{"n_layer": 20, "d_model": 128, "n_head": 2, "n_kv_head": 1, "head_dim": 64, "d_mlp": 320, "vocab_size": 6910, "activation": "swiglu", "norm": "rmsnorm", "norm_place": "pre", "norm_eps": 1e-05, "positions": "rope", "rope_base": 10000.0, "rope_fraction": 1.0, "qk_norm": false, "attn_scale": 0.125, "bias": "qkv", "tie_embeddings": true, "parallel_block": false, "init": "uniform", "init_std_qkv": 0.0493, "init_std_o": 0.0613, "init_std_up": 0.0706, "init_std_down": 0.0706, "optimizer": "muon_hyperball", "lr": 0.00646, "beta1": 0.95, "weight_decay": 0.0, "lr_head": 0.01, "grad_clip": 0.5, "warmup_steps": 200, "schedule": "wsd", "decay_fraction": 1.0, "decay_shape": "linear", "final_lr_fraction": 0.05, "batch_tokens": 32768, "seq_len": 1024, "doc_mask": true, "train_tokens": 159800000, "steps": 4877, "dataset": "wikipedia_en"}
Each number is 128 + 32 x the weight over its row's rms, rounded and kept within 0 to 255. Layers, rows and columns count from 0. Numbers have three digits each. The size before them is the row's rms in percent of the matrix's.

# q: layer 14 attention query, 128x128, rms 0.0494, rows 0-127, columns 0-63
# k: layer 14 attention key, 64x128, rms 0.049, rows 0-63, columns 0-63
# v: layer 14 attention value, 64x128, rms 0.0499, rows 0-2, columns 0-63
# o: layer 14 attention output (transposed), 128x128, rms 0.0615, rows 0-2,64-65, columns 0-63
q0 103:152122193190117115119117131122104119072122096147146168155066164150051097094096099115045068108095114128109096126124095169139178171108151144134154134153179139075166116105116176057059119172124191
q64 040:112130141127138140096181200136141132069111157103107141130138119153117126142075095143151188132138183094205161136134146110139096126097091121078121095145168118070125118161181161188108144170110108
k0 058:152180119105106195118129131128127160119120098123165098167246088126146138130164154139126077127097129145127103148115214155122132206142135120143118146142060111149141130117123104090128113178131115
q1 106:151141142129192127144144081116122170137142132115115087163132122136133128134138143141188075135143051170148100114176148161215078117116104132141130169148153080125143087146119096152094084197186120
q65 040:121231092139106121114158142162071141124124139150121127151083182159123047123112076126142136186123120161095131109171158180168130149113083109134135105118115117121062117136092127183102164099159109
k1 055:146149126106077188136112114181168081088113078138132167143150143115116084167130188099136143136138134105107096139048121129113145132166146148097116179133142156069118186050138129129112070154130123
q2 094:123123210167177106103064142166181168148161146176154116090141105072103136059120189108161109196095153157142123199142129192185089122116170147104111107163114096159144172109134166168173103171161131
q66 040:139120211099103115075061158141119143158144109166127082152058143147136150077101130157131143129119142131190128079158132149158100176140083149118112128094193121124082151197103128180098103146086098
k2 056:123107104111126101118115125146145182161140085082104179110104093090124051144082089108113112184156182115151149104134089122065182166131136077114070155147131162098133160118142126054112049134123098
q3 100:129183072145167133155174128147132086081077082141159101126149137132094137135101116193083139107181181153167145124160086110177136119139138146104193115162099124075080083137111146111077147109124172
q67 040:140166132156132106107100149122136143138144100043141079143121097059101106186216139179150124135122098168180110163130135122160182085158097093085103117114085127121123101154158130159126060113129131
k3 060:173141151144088174098126068179123122064079106149152163098150143186117217120150146108126100073049165100099120144064147106153079146175121122145180123107110138110126152116143136147103141163117092
q4 119:180146142156080091099106127091089189151134076124096105190182158122130159081073114061085134101146140080094117109131139122069179196162130121129099110185109159131141124136101121095133145096138178
q68 039:160108107108132063092114106126147177129168096102160118141160120040107117137148142161159157146127152093124105131109110085123107182165152113119154149121105156146141138116090137133240139130114110
k4 066:105114148140112173149163139089120121118132214127106136128092162130102193158189106164082041059118120165107132125110206142141144105108086114134147104155136116158148076152157115191083126103085193
q5 109:128090220134071123099180112169077207141104146163199107125181141132080164079161103110185130087107123110143101109118101127154125101138145140118113147140141078104112110099093116177071097106094152
q69 039:081073067077116145138119154197089131151151159147145106134131124176145132102105111084157118095155123085092128130100151149166127187122094180106094148141146102187120120138114170107129121073057081
k5 063:161150145127091114156074106140087211069120111167085119165112145093101107184183166108115158130074204161160133153105083130122108150061136158127130108155155110104123094089150106137138106124118115
q6 093:137125184134125170104113126160127082091130127117108110136093121185117074149066120134183175043117120139136125059136089154105134124121168083139119186117169074085158117127086040167118114162110196
q70 045:177130096145146149113110141065122079157171167106132102145128159110166117113058133140075119213129129158126156136174119134106114147146164128144108064148091151096109100099136110075136106126105099
k6 059:148180095168074102183100133145097153167124133087075184106177146144118213136140098144117093122113130138132129075107157124091077152081084161101107069125137129180142156174090097150135133158113176
q7 111:085143123198156137157121078185154137179076160081146087181165162145112160150109134139117151128127133085157089159083125195093104122089080154059170133168151158162092166115121105112182093148196136
q71 048:095134063158181114132129154084138086136157092127065059094145110173154137148168183143120167164139135151136142087138081070075138080091091090164130070136125122156165153088123168068127164085082140
k7 067:152133108117075131171142166076091126106136184142122194162074131145092081175128136144093137146145087160116133081156120132125090189092163168126130152156138118139100127150135101112128131084141183
q8 100:097199075083099131105178105081147135182098126143186137142122116095159094140186155060146155141108123101108096154116197142154145080143072159116171177083117148120072162106133148115099069160110113
q72 047:124124135111094141156122066189117151183111095130162168132132129091183081085152111142121126067124173104126171080128098092149150157195166069073090156108151127088141141116061108167124193141178085
k8 052:144147165127126117122139185120124114138138106107112118178100116071119072104161147169197162140123153095112148143165110102146120067147130152170086118079122100131084122086119121097152101127126098
q9 094:088115139121184094089151099191104123116061108111166110107149121096089196191151149119197139110097136075128073106136126101151155170144117138099149168089170109139162125137074086142121109201097166
q73 059:103056114144154140086078091141092165125131098140119153149156089097173115101078090153159121095108124081119122107191125128164153172147151130113138166128094107062139172199127113194130159101124086
k9 056:175127183158146124153148151142161146061114157191159143082069157107056142108106145121125159151163146142158136132078061103151132143090150128146109136125203142087109079174125134161128091130096154
q10 111:128147083155125092145160152093174149138125119119119094103123129096172173117146139064127102102142129174104118177175145100156148167071090121122173068185099193154067109163144203119156085106138150
q74 056:143153097152145092133152146058146058092111164121083097124137157116084155165169157161095158139093087172146163132053121096108111127068093148098149098160100140165122090115090121040104099141068165
k10 064:110141145072122132154144146144098157166120128112146120156077107167153089135173085107137187153092075143158091129176124126181120123124126115155157175094122115134070110132178169122113135118120071
q11 093:126124155117167118086113143133076189076143080100102146111098144101159144159131133126128152088114126077160088128203063118137116121147199085117123114101217109098136147146111152167139128114142158
q75 057:128157173091109170066109061161120165140130090123146153141134102084109157106102105140141165114185142117118146104134112133169158166157179132121135174112160105094137171197154130187103157121197139
k11 070:111122132175105091151138158089134081087096142098167082172108153095093162114055153124174139142113138138132109111141163095148138107143091170090171104090111155149115089144080127175119075097069168
q12 105:112162078130162123110096121082095128155132135117164097093145127146165162148086114091103147119203107128068128087050181144130186099119106167160093143111076096133118171113143116182120088132110109
q76 052:100125098097097116091184128156122164117124101153081159097153149173146152137149083118117102105145149112130096101160161139117255126107133120128107121129216112098082079125140181206145118160146148
k12 068:107116136121148143146084170166112145160222111153117099131228071086146143135177135132151167102112109141090126105156142122105072074126113138143108100117128091188118157169115085163132197187120121
q13 122:085106119115086210140138091148078098133141193140134137110129098128140210162191108202150154118078114108101137126120120161116092106118149096118131176112101157112184185137120100137139156131106147
q77 062:093144076102167175139117144133083068118140158071177094139161033192142162101061138118132091183132102201167144101115144117114090106143121070154102064119104111188107108123154139122120133100139108
k13 073:175142167122139141156122102145137106140158117142112131112170103070095092125165173152121067080112143153070130184142148179101107173093088122115059148170139162067126179130137153139098117175092115
q14 117:177151126117163102142073196149127112105146120106112140105107104117118121126155129145149172166185129124116148147129101088164092134126187121135084172181094123114160170155126086113158160117097111
q78 064:147185144104181131124144142126163125160156091125119120140107096050165109084091130142138114094151144192157153175117146121142093157113128099116127116125070118117157158122156170173102095102104096
k14 069:099131085109085088122151146113172088091148099105175126162149130202134106112172160089108122151127097126128067113149131175140086100050110150125114126135189181151160126169164159117168129185150093
q15 089:139108194092165101138167171150135080151132130164144129112169148178136137141099153139127114140086122196125091167169155101154116094111119142154128177142103126121076151160130134168108103140185108
q79 072:133144153111140118098183152102119143097154122158128106150102181201155112156097161124149115175193111108125107172108176135097121052131120113201137181157101113178146141106132132084087121163112160
k15 060:137079131144140070108130159164127099153082162103109161120109194167112161181106128117122127109127122139085162122164173176125132105095124151164166138128167172143108106155114145133134097133156160
q16 109:136079056114152080155081089203110110090164084104130105148150114117109070167123124144189202100051094120162108148142129082127159081152173117070118194094149117153131128209067100174135114102178119
q80 070:138153161128106108090102102140119172090063117142104172117102093126102115093108133160177131106107130077121149121123131188206191153152155170103180159137148141082199090117111140130117099139139189
k16 076:170099069124118133141052167143117070091103166164119190069165064097114124114062116094142085180137141108110126105126087092175094107105172164100182133082162160159097100162086124123171093103152111
q17 104:169124196039155109142185138086133069124133156115140132119084116160097130150158107179161123119110136193134110132143150117160145090137074189164120131148159087081117196109098147130132090092104118
q81 072:128089088102122117142157123098095147150120122127140073151173102180149148085121172126034120138153140119100128141081078105082071134034166105185139118154131170150155185140090155096162114086114073
k17 080:141123143143107058177122116138143098112161109102109139138148128118165101126083089120115096215094188196082128162114142150114183131108071070094049089154109112127116108155051105144108146129144107
q18 087:147129092145095138126092122135152135151077130078125164099022108146117111134089125101149114131176117144071095108154124170131140133179133059099074149110064168106107138069163072105133122167136084
q82 076:161142126082119176096078101179104142177036151134120112164121164130164164133119199128124131092147106094069118098136172168088114157142124132134143106105092080094084119052124098095165138130101197
k18 082:130090159117101064152124124192076171124121124124123080122077118167112111108100132115101145112155106106140152095065161085128087121143100078101061103134140144142181088143093119156109098090156139
q19 110:140066111118110151153044053179112094106150159132121168113049099098105107139097129159145160100068132088093115120142096153192156131151124113092139141106105077072181123181137091146076158149112087
q83 090:160067112109160141067136097155098118163097155152177118148115148147149175126099195175107130139143111105072133165062093072160142138131074133113190126148065110088109126110154100106124166116117119
k19 101:112169082130055138108112105129075083126099125140135116104127102085111118140158110144161089140160143129096125136081170134197119131149161147117172143102161097122089128145121197097115094119140096
q20 091:156102132141090123165058074140134178103136129079075087167125192094117118103162112168077205109114089105114141124162102153166158110127152074106169132152128126127139112160124102142101115086123179
q84 096:127094123125096149120145190112157140087158116100084145086075152105152147121157074157128176149067089156199137069133098166128138097140156148084116094140164180139155102140168103181148120145176145
k20 131:176084136126101122071133142141056101116103147127052103123082167115149128169155148136159113180152156116081172121077129142166130053171148123127136157166105137082086124150087125134125080064131151
q21 098:079127109084115161103130123098073089133153110204163152117160048132136087115167142167139111158116080134141174127082091100130134070113138181139090132191113177151102085175144136154116134026143103
q85 135:116093084115102139152168142128136120136175102108187145064133105062111087132144115221107127155086096129130095168097085120194141075145125139096135139141116185109126121147127140156081147129118120
k21 130:118105135087139074188100103139102141139136125155128131046095154127034143103087077165094160102119123095153123115071096155090175065155117144111074103147112121162132099132102114136083084097148084
q22 096:111116111206089123134125179081115056086087109129056126112085183137163108151189101116188095128149126169116085139124152127123141106159130113115169140122165159159099169154108139122056099139082119
q86 142:168132157201093134171051117079165108129115104170106087149136152138143124169103127113153043215115167122127110119148116136105127130130124094143137158148116107080119187115091087118126111126100067
k22 133:117143086147122133139092108139170119098174087161124185150081142108073134137143059137094109149093167120109165131109085200073146113137161117148169182142105121072139136146135140124140167170119106
q23 103:096097063101125135147122064189138216094070104126082111138135113163092154094105109124176105115136110079203088107146152126139137155084134101132141110101170104167114116091103101189217178134123153
q87 146:071115090104151144129107112178124168154062072074103105086149153142101122076119153102190142148198101046202160156110117130135089118109099120208155123146160133146104126081094082197175170151139165
k23 129:112133096114093086107107099101121172133079109150142133109125122114110109046113146067185118132172171108126122173107126074078118161079128094207075125132196136136095105088099087180127114131179098
q24 085:175134142147109162095117131174101163097129084130215091083187088123153119121094130181140156113104106129102205123086126091136068137108188129113165129178142136099139098112120145077130184094115130
q88 144:162162133172099122101094141143118118080143088125140115069187115088157118120104131120156187173099151187105127135138137156093064127097156112183201108130197122138077120135114079125105163079102164
k24 133:119168141202065149166139118097087090103153106148149153079207164115154151149103184129111146054106152139130127114122143173098118098102166125080157106131176134132095158145117160076097168068144135
q25 089:068163158158208104131125135130081139125147158144138156223133104118046117116136132118148142182111116089091115107112099193092181112053158155110123170186164132120091167124148100129146119159104107
q89 141:101151193094184113149147175131096132120153184099084138182137166151053088099159118135188109198093146132141093120096129160149112061112102143127132102138201089111121168109155122147072117118097099
k25 140:078116167147168101133106134145130133093163142116111132156121166138124093148127126124198149131075159142135162149145129144120087098161112135121082116135183143206099156148150106137078093166150098
q26 095:112104104110125142101131130155170145139135148162136149095119176169126115098134115138085119174095124129192090121067140156175120097135058140093134065155131107172097079072101142136128140138113138
q90 156:144075078093126134104153142183181112116188142128168225064092176121127110139099100101122081154120122138161127110116157149127134141091092156145130112180145094146095107060093071165119081101147120
k26 142:114139101121126106080192116122130122093135157100124187104093060199141091138106125119143136075128082138157084138103125194166139125116090148082121139147075158154085136115177131164150093088094129
q27 085:121132117123084152134110072142112163169102156119099120104094141126141130095048160143145187124108141078126099128141147135128137147168074166058122136111125132093100114100146155151064162126164143
q91 158:147117104168087140121173137136111130146110153103142117132154160158152146101096083117146167144112168085119096140086114127135159130152075141053119126103138040084074137086163138177115178126158103
k27 150:139148128125088157097167135159136160125113059104181104140095133170192107114099120164118149139167105070115140085134130087122106093158102136104142153139199125070135098107158139172101208131084122
q28 100:083117174147136108112059144100164085107150165131184088176147123060095115105144107093075181206150068124142137151096123162086097147115150118091111114139154126166173182101163143161143119109073108
q92 150:187158130168175157066069147139137124110138154142137135167178151147077139147114108094111144185125082123110153146154124134135139143136111113117111105159164140173160165116162141132117171096131117
k28 142:157132130159177096122077111083100054091134127156086111139121181130154172120125101113136126149123120090102169128139082129093095192089094086133133054113126120165163119059188147158086112151084063
q29 092:120152136169167163090172084199098176131143115111201104167111086160136112177156152133096081104133146114156154119073077108137134182123097119162152074131123197125047176124132164106169120146127144
q93 155:191155140130149140120126090189114109144162144074214116161097137112148148171143122090110087120143129130144111108057140122135150148159159144166122103146186159098124180204126141156132128084120124
k29 144:184074122165131133112114121149145119181087139193184155123078132133121103148145102122087095088143112127095102123124101141117164155145130195130134110085168115121110102142104114157135153133087122
q30 108:106119075136137212114080088109064127153076116173144118179117128070095126132125102119172175125177157116061090146160150132148182137164135143166177149127093081110095118124127111169092074142149153
q94 144:122141083130151188135102141063115115130051121133168104180127114122072148103122129124180115097159085136105064124120147111098160151108147133155167154132121118132079110119155155156136116093164190
k30 140:119162047158134158123105164172148111142127183101147178182079116090064123121081123107065164131130090117112116120110133073117112151117110155129170133191115177105090111112141166147105115134108157
q31 091:066099138163172110173150136170129039072169068140121171083122121144117156170113162127148153104094139188172171087168109118132121133135037087137108112197105044159124092122152093147115122152164100
q95 152:059103103141178131167148115138131069121124130110111115092100151115094123157123126160141130158106114228186171157154107138116146161115048090139107155167170031136137165149136111166138087144148163
k31 145:094085088163112096130159092136098103155114056130131209086149123169132116147077104139146158086128106171149193104148101107164101092074113069137111124148159068162110213124145075115097125094119123
q32 093:115160128170112127067144106144067125134110090141110093107109166121136129126068110106135145107095132183073080129183120116131140110075115136149092113148135153165138078080188157072133174134134098
q96 035:123138134123118095122067126080093145113088139098114098113079118153099211081170076116123109105166119166120075099076142111074129135098124112073157079126093107072138129104132154170124157209111091
k32 054:116168117152141149121092219153154125174109152137128111157128131103139093162141159145062109123049153123090132133112143121153122101082133119113154128172123113096146113157124107114102135110080206
q33 099:131133179110163100098109165113065155193134127133111116136175192123145136102110127149160107182118108164139103138178113149120169172113152066133085112169145078152117058051191141069194138148123110
q97 038:148110101099138099128041144112148116135090194085082157140121141067144141147106161123133117101171169144075144129122119150140166144130124165123140124097168198152126150138058161129150144103134098
k33 057:089135134141105098200107178149170134143137116111141128105092118112105135117181118076089140105120140140163168117186110101106134087076106144113115095129114168093102070147171128114093126163112149
q34 112:172126132158107120105079138133122111080165099115103157127105151155087107146017095139059119086072109160143144111050116152128172181127138133097128090162160182146178117133119156153102118088063077
q98 045:139116172117132126099169118129125174177123080142100154131201116151128078079079095147125102094160144103134105171114155154197102112086161150089191073122105152118122139153132123139142134157076092
k34 058:118162115121126137156066168135108117133100199101191119164136098054104184136164179102087101074095112100154130108115156170158084090093134144087172078100143145116140126131137080086129110138123143
q35 106:102113106095129110137108118099104172178103119105124062149124124177102162156171145103178148188209115152096136190143105097118140152091156171149130176127139139155099136138130116066116123164205157
q99 038:093092154123111154146109091170114137139148075109135162087161204059152141126133141137114104079149139112081197077130099113094164202177142130101180130128127127154129149115065166107112145121175167
k35 061:169124200138153108097147094139074133121143075123154103148109110056125092140095119111128137166169154152158136172152082079160142185184106138115142123128094123138113088072167138123077112101112115
q36 112:086140081113075135179106165094109131104125163130124122109103078100148141134151056110116160159134102107142116166169128150163103121142106125085177135073102092108065144168090153182111145132137114
q100 036:128144144141119071137102083133068114136154091154142147112182122095132062089113106163131131092161107131086105100183090142123151121110156114153116148094147124184122110090181087091094155134163093
k36 061:125102070109128147084117099094160152103100103124101071175107115206168158101070107141135129130062074157116103133081132134066141127139159135124162117128095098082155197076124182115182075096122093
q37 109:156123144149109139130062071147070125119129102118112153164080162153088178088080102134041116143104155127122084077108068156138147160126221151161061100149124103090130084145178117153163178145102138
q101 044:122175086127116124113184142065129120069154129078067097121158091116111163188139198068167111150083135147103129143155155173131127132109150097195131081156117127174107151090154124065104089111140169
k37 058:187155225166124119159138126097120093163159191146135121107156114062122190123132137151102128115108101177180114103106123082141100128130131118118087069179117122161150157186113092145129142096105142
q38 110:162127111176169099139161104133134123108104093107109134084065126177142133126153156172114061085117136147127113169142132137131115126096153109136088129151153149096136154168172179062132176108090112
q102 037:046137159065149142217116113082158152124120115144146083125183144086099158151116107091083092132089152127156094157122138100171117093104091174101163078087085144126154165176137121114132097148111135
k38 055:231123119204130106148162133126158113113134149131158144090083172158158120054145125070078142121142159098160137152114132153119135159090146121125130119114137173133127109168099163086143155175122144
q39 120:177183186151160179138066156073092121115146156112183097169116045103167137098147117140143125126138152140113164117167174191058101145112153128149149087145133113104171102113104133188145184133106106
q103 047:134186162107161209133118112156093043114088151080133105115146138120144179114197123197112161183131150133144112142130120115140058109114187188170206113086101143136098131125111128108161119126107171
k39 064:087145118125079065140145091108122210191142102114116175086100125172131109135134156115109116096106088165100074144070119129079192103123084138145082120134120153079094161107128170088135112213117142
q40 110:096089151133102119130122104174075148128152127157149131146065112094082176165160108153098136137099169098106099079154090166147164106123181106147083121086085073102140100114124067122145177129148143
q104 040:145140129094133140067092125160092143136119112143172151162117084139138133076114144182138129201104103144149082141086073093117113161163149101104067108122109100148159100177136137187119196100137111
k40 066:145142089135155166223091150103141124112148200125134115137169110072118182102125152162103077123120126108155095074134203134101134121122091123131121110140141111184150164113124119133153084135150165
q41 116:185107136098117102141092109070125127090134132144095104123093143112078136098135111106095107093094116130153115144096093162187112145101158157137080082079150113123149101152110128149230177121163146
q105 051:144155087155171131161100070087129145124132114088110139136082077097110133110122149135128108153131104155118141112094179143066158126073096209151128105132128138145122103127185125132157167142121127
k41 074:133079158139083137089159162151134084123148162122193137144132139165080122138096111159073111170122127090197105101121089083124055117148133069065114170133146098137128111164116112193132086116081090
q42 097:140192109124157159195138155123110177130124135094160071094161126151127123100141140113115114221139135065111125151129191200094097135131069100157149162145123169133111185081103169142116113110134133
q106 049:130120141130137176117119087160114142130109161145126153141154134159082198150142082141159102093121119090154127102078122147139172081123178111102147128098136108109158054106147121134123139151135207
k42 064:075135137089149086160106124062086143128077091123134074207185128035141145184157144154143162099136097133122107156154171127105212077194128125106146125143123126126077134122133115163129146179127159
q43 099:102060166109050132107114127118158150079138149154156122082119094135133146136105101167150059088101095116153157125101043119114152105093201135143152132127128099093173106136117149115115132077110155
q107 058:150132111188113155144144096123138185162163134119138158099106121089122066071129107096096129193146134135155144150082081096136076142116080136118098059167122139157086142121124149165078111109099033
k43 056:125158140119142121107067139158137101050127188139133114162160092064098141165111135205128149105114159100104120055176117069114134181097167137106120177087154116106145135159103139089094068131148122
q44 106:132106070108156100175122101171087172131112121135121136197092124102142077164143084128137117101094129058100091134193096103154153123114205144133113119100127088130180083163136055175167135139117138
q108 055:141116140105167092174158110099121129100151082108150158106087092114183135140085132096086092158099134212101129117143145126129134130119114108123043171118131139125126144181121149195123158105155074
k44 062:163103073171108101158101110096186147138149161115143184113140097143039137070130094061060109140186152107111125141097079173127102171106061094121110062191124158155147136117111126087185132128143137
q45 111:110083123145075132083095134134061150147149153144071135061130113149109163192071156120151116084132124152125160104121142140109188085117129111162146122143084084148173116109167120081099110120112097
q109 064:063111095143122134060177124143110076120175139135137131132187112151070143172152136184100145156198091082170146123082124106161161099065147140126176119165128114185130043096098127108151104159049140
k45 077:152128088184117130118114141092103104167103152105124087108176112082136218129140161132153066119119113138117184086139167136067089089101081113190132089129108108142202129146124158072095140146118163
q46 101:137070136127124150121095101127114152075181166122127119141066149073108142105060149163062083054163124101087090162119110124084087168134138160074116066132141129152110133113138124085092115096092131
q110 067:123116068155087177147090107142120108143135133165136127125147108087062123165102111144104099172122101091153209139117059130129109120106155109093134072140033074130143078097108099106104134103139103
k46 069:138066211113153148136116121117119182103139124113140172117152081109095086096172177153187092133120130105112084110067116135109082159126152098102159100170242154106089141109084126145143107119099096
q47 087:063139128184151120084159235089137141146093049136107132124140150116150108109117153114087134164122159119160087145126115142131139090148141113101101092150141112137103123084145136153079148119063155
q111 068:116163080093141172131097109143143137150192088105134100172085137025139084102137150114168180109097130172151122092096155106152172091199133138106107116102103140137102168118158133155164109109170091
k47 065:149227130140141094075112145106080064086096124128167092103085130085124160169092105138160205183114118129161161143118158108176153118158147118092168161141129094176086083122129098102120095102086154
q48 088:151064082192134151110120174190130116151113141165111127115089100130078169121091118080119141100096177121117164076135134105186091129137136085069120145149123107135070131176097121158077115106156105
q112 075:131135125096139145144153104133106161170093153122137122160074156134179126091093165110143119192169145126086122168143158111107106172113049145144072151112107110152109246099111121101073126133138121
k48 078:109136091080128137144122097120167162106200118121139084120112153125100162182074129129090142117080059126127095124185122157137192178123149129103118133123119169119223116078160115086107147139182088
q49 097:072086141074117081103122098116145138133142126108118115146139154148160081111140141128092157139111064161155151159133107131068149146097143103104119116125150128160129115130151113113092195156125153
q113 074:069089157118151112047160122054134093135118110191154107077191167101114162169116146146098101117143121123145156129094095063184108116117209145153160112123106102168202104164133121089098128179113141
k49 077:105099090099105128114178141147149135142142150076110078103057152187120143171156131103133113109099107099124113098099120166095163104123119077143139146178160176145125087118180117118150117124142087
q50 103:137152118121152152123121142186140106108118124130150103144139087126072096044176093118111120163088102118108146081152136126116106131112139054158088125073128118151126140149129121145115130053085130
q114 096:146194077087162163171108133152152124186114147055171101109137115095175098055135064124111185144123097138112148155135157158076088159170125114148097107080140140194093174145140091177121184134137149
k50 083:112108130108147134128115152188136145102171149091142132103069081135046119161146063182125154085061103132181105113171088124166153128163180103081116176125130110112153129141102135140132147141073131
q51 103:152116188110126144093158126056165112103109124160130143128156150104135205150110152127078057144182106109081153098083083068097101148134100180154125106164101127109138105086161135100146135119134146
q115 084:162076151135122139138120157070170107144102134164111193112167159114167118188082110154095117165192149078116114179116156064101053177089068131179152140098106121138087136098120106088140136168156147
k51 097:105047149083177166095134152149117166115174143093124089147122153177134106172077132125130108125097065139072124088158103155151130071141141125179094134155106116050096116084128120118112119137170110
q52 110:122169131118125157091108123117114164155068103097101136145099118095121189133126097118089147099117100119129166126123092148118152211099140194121163080159135208160087145119099093103171167115173131
q116 136:144156111116098137182179167100124157137092142134117164100140126123139173156110056156120150118133153138131095146135109155130095193100120217154159064079185149150117140122108129113128095186185156
k52 098:108146142093089122133115164137111149108060131132111161153149127121134134090109092102126167075169166117157107122103176142100121156127124151094100147114131105229066131141121098089126075112125138
q53 085:160114114093148123114189086108149125140191168077131071136142167097126122050164090146137157118146107123090138136109127106163148156133195137089162086035173123120108129157164193139120110204077178
q117 132:079174076126158128081145128114159101123126128082161121148147147107170097116157131081139138121106154123105176131175189137158087179071186100129096139128173082135150138138132163125109087155086131
k53 119:129120074140177153083129112121074097152116079152118118145163104080164106058111176141068130161136088134100106106085109150197094061095151136111164109107093119184144170149126168105128101122133135
q54 084:151116092156159143190095117132110138173070152120089135154127175125145074178140124120154142116090119095122121195140097119185181110173160161113138119078115048107134109121118127154093128069132111
q118 139:088105108131105070124148121052156151150115140135144082134145180141148136165085149092105143200144117134127125162102139092141116174137149152119135061128112068122152088163142115123100089106159130
k54 133:141124080172096077136126129073156129165097123132112067115127163126149100153102128099133125189090162189146135175088105168097195121181095113084160094195116140142139108109136097165114164150092137
q55 099:091098151101084137051144101087129141096092204128145115070084115170128138089149110144135147149187112149112158072109110015089092120095121107142129136208118110096079124106157122123144120138139137
q119 134:100097133075078155090129095095135124120084138091167149112097157152110133134102127131119146068145089114117108121155158088143117114171183110146095113118148109117135122145108114088101132089133141
k55 142:105139125064026191114102097170151139100131172089097106094115125102143162097147131106161134129101097073147098153146099120175102111153086177135123136087112136147125103097128096138154161132103128
q56 102:103121135154187133114110188140148111119147171085143109082116129176138107116145163124141126108122146158090157109102089110103144136141087152176140144211088128147102108156114114078173201168166078
q120 142:176094083122154103164063123194111095127120131111060134140115136146211170140151152081120170111133107156123165120084113138152109146141156156142170073178080134169145130108135117095151161197127096
k56 141:138180085110161120112119171142143120137169145060132169126100098125192192148096138070126158118069116120122144114124117156116104134122159110127126134154171115129130099067164076120114206099136137
q57 086:108186132131117146076131154131092131166177133143189158170139091157058118184183097183162168155158098175141151118127111123139120132105206109145123163115097146113124086114152139117188150197117171
q121 159:154119125180052094118117093125094130135194088150106147181119103123103090088131118132130162102157115128153151141133117141131133156148215090141147143091113116151147080119113109135128106152089187
k57 143:173108164125080112121145088077113163181163171183118152176133117155079145081150137123200135146166129095147113101108100137197153144124146124113190143120170063125102059083125122064109135137115158
q58 089:163103058126116169063092129135084107170160153142169092130122140152150110170112096114185127146137154162102134178115092121183168076074140081134106113076123148097142183177112142134161104161138110
q122 149:148077119193154123118136176126125127204199123152170085160111119168162162169115058126180143123077163124166119168191078110155142113108115096183132081089130149080144141189153071132139143112183064
k58 143:122118118130188071151127188108118121170158106173181140105135128131147154147165135196194171144140089110131110130125095131091142069145133158108116154102106074106107048141121087106156133138127079
q59 095:065105070142142120078147086104143104180149098148112116122162135143116159089170122093104133096177130171165118122189113094132136183104174096113095149098167120158110164167156123189184181090103131
q123 145:119132103077156094149121128145153112163130092066138119167163152127088094166141133083115129116133069108174094156160116103145179178071163135071095183085106061145145135167118124177103154103096115
k59 142:144110110114152101067145137140160140161171087116093159161133149120118117174098103181130138156126105138148153221146169134159197155020084105084133105053132109095081116116112165104101120058124101
q60 084:118103153139128084112074094116122099127200127124131081137152114144143127091160127092134163169189208133101175111029123113150101095129087114088122176152114068143153091153091145140135089098105083
q124 154:131111107120134100087097145121171138131164138093113118093156111122176141098149131105140111095157188128102080110073118190114090067127154075088106135143137071184094107158138107141085157126125120
k60 141:145143134186117130095107238124161121129178099083155156130172083099144110113143196137126141113138171122163107082079156127121179103134064089093125109185106083131098092147102067137136119149100095
q61 089:109117118149119168153100193109095171132155103082135140116105164123118116186087200082125139145161131172121183097084129094132124134165136098084162137181116169175082139149174099099051082101156098
q125 155:134111108106072127169095172110089138158163116071067113124112161154118127142088172121152178181156151135112148096101184123127116156200138071102116135175139147110119155147144182137098112100215153
k61 143:078091088054085160163053089125197129110124095093115148129166125142121120158105131117092134152164059133111134133151108189158092115197108133099121136194156120155109110134147179139135126111170107
q62 086:183128144110189185101119095088139134158129137158130131130179157084115210144101159136155118154144141169061174159109119125072142144129140170128192154076085089137094125161092130157158148171143131
q126 159:177167105075173201135176140120123143142199120140150107136170152096107175131120202131159082118150095143105197143093079147094111078143153135094122148084067114161115124171080096086136099156214123
k62 153:171139076121141212143125115150091100109124137072146098141197115140119146116178142113188057152129109160153168146152108142112131124079150148056113198147039094104161173128105135164096169177160159
q63 080:168107134054175100099092091124120121115103134155140092167101106085072078124138078139171139109061118088102101113079120137148184088196161137151108146130154073132162109085127096179102062155096188
q127 146:146111132065133072125142131163058087078137148165090137114121177127097109145095137121170091091106089102050141096106127113153156092126159108141117099114172095084121121170115080138151078137091132
k63 144:217109124058090079123128084022142087068092073118197123132160151138104137166135121124160102099114133131106153056118137161151169128111119109152117054090111165085115071115110125138110145098094145
v0 094:078147140087108146108179109104180085138121143187121094181063116017129128152079179135117135081147126082125180097137171071134120139090143178110128090143078073164053136160043142116151105161112109
o0 072:153133144191111142169177096135117095156131126146062108132182164174174161136133151135082138137099145118133092145086138143066158100167142063087123160141204194119160144153176133127142145097151127
o64 112:116109134088144114038124102101138146053110131120155100094127109093113106160107130082153107130133121133097178197116110156096114164105118130076173063094142075122148138099145102134102138179114107
v1 106:187173105120120109091125136199144137167102127169096134110059146147101129112080170103116139084119123161100136111127128120128095133108081120146088150119084111149129150139161098074148134149132127
o1 082:080114125142135197150113145119139134120093086137121140136173126160148113143096153144031115162146148152104157195113108111077046168117199105141104095124174138113141137115125150172083102101092161
o65 123:137152115109128143160082115175076110137179110130141112135078051108116187120161114101118092143129128103164114129067106139131155128127131155097122139060074125091129105127136173140180162136161117
v2 097:157103138144135158142098157170126188103147098104094136126125153135060094196124157086098123140152139112164159124135147102139116123092112142139116101095176109127154096133166191180155157164143171
o2 078:058156151212062145090120140122117152148105127146113150150080142096123134159123104107150143122138141162163070167147132166199082174164127161138130140131146124087127160133110100109165146168141083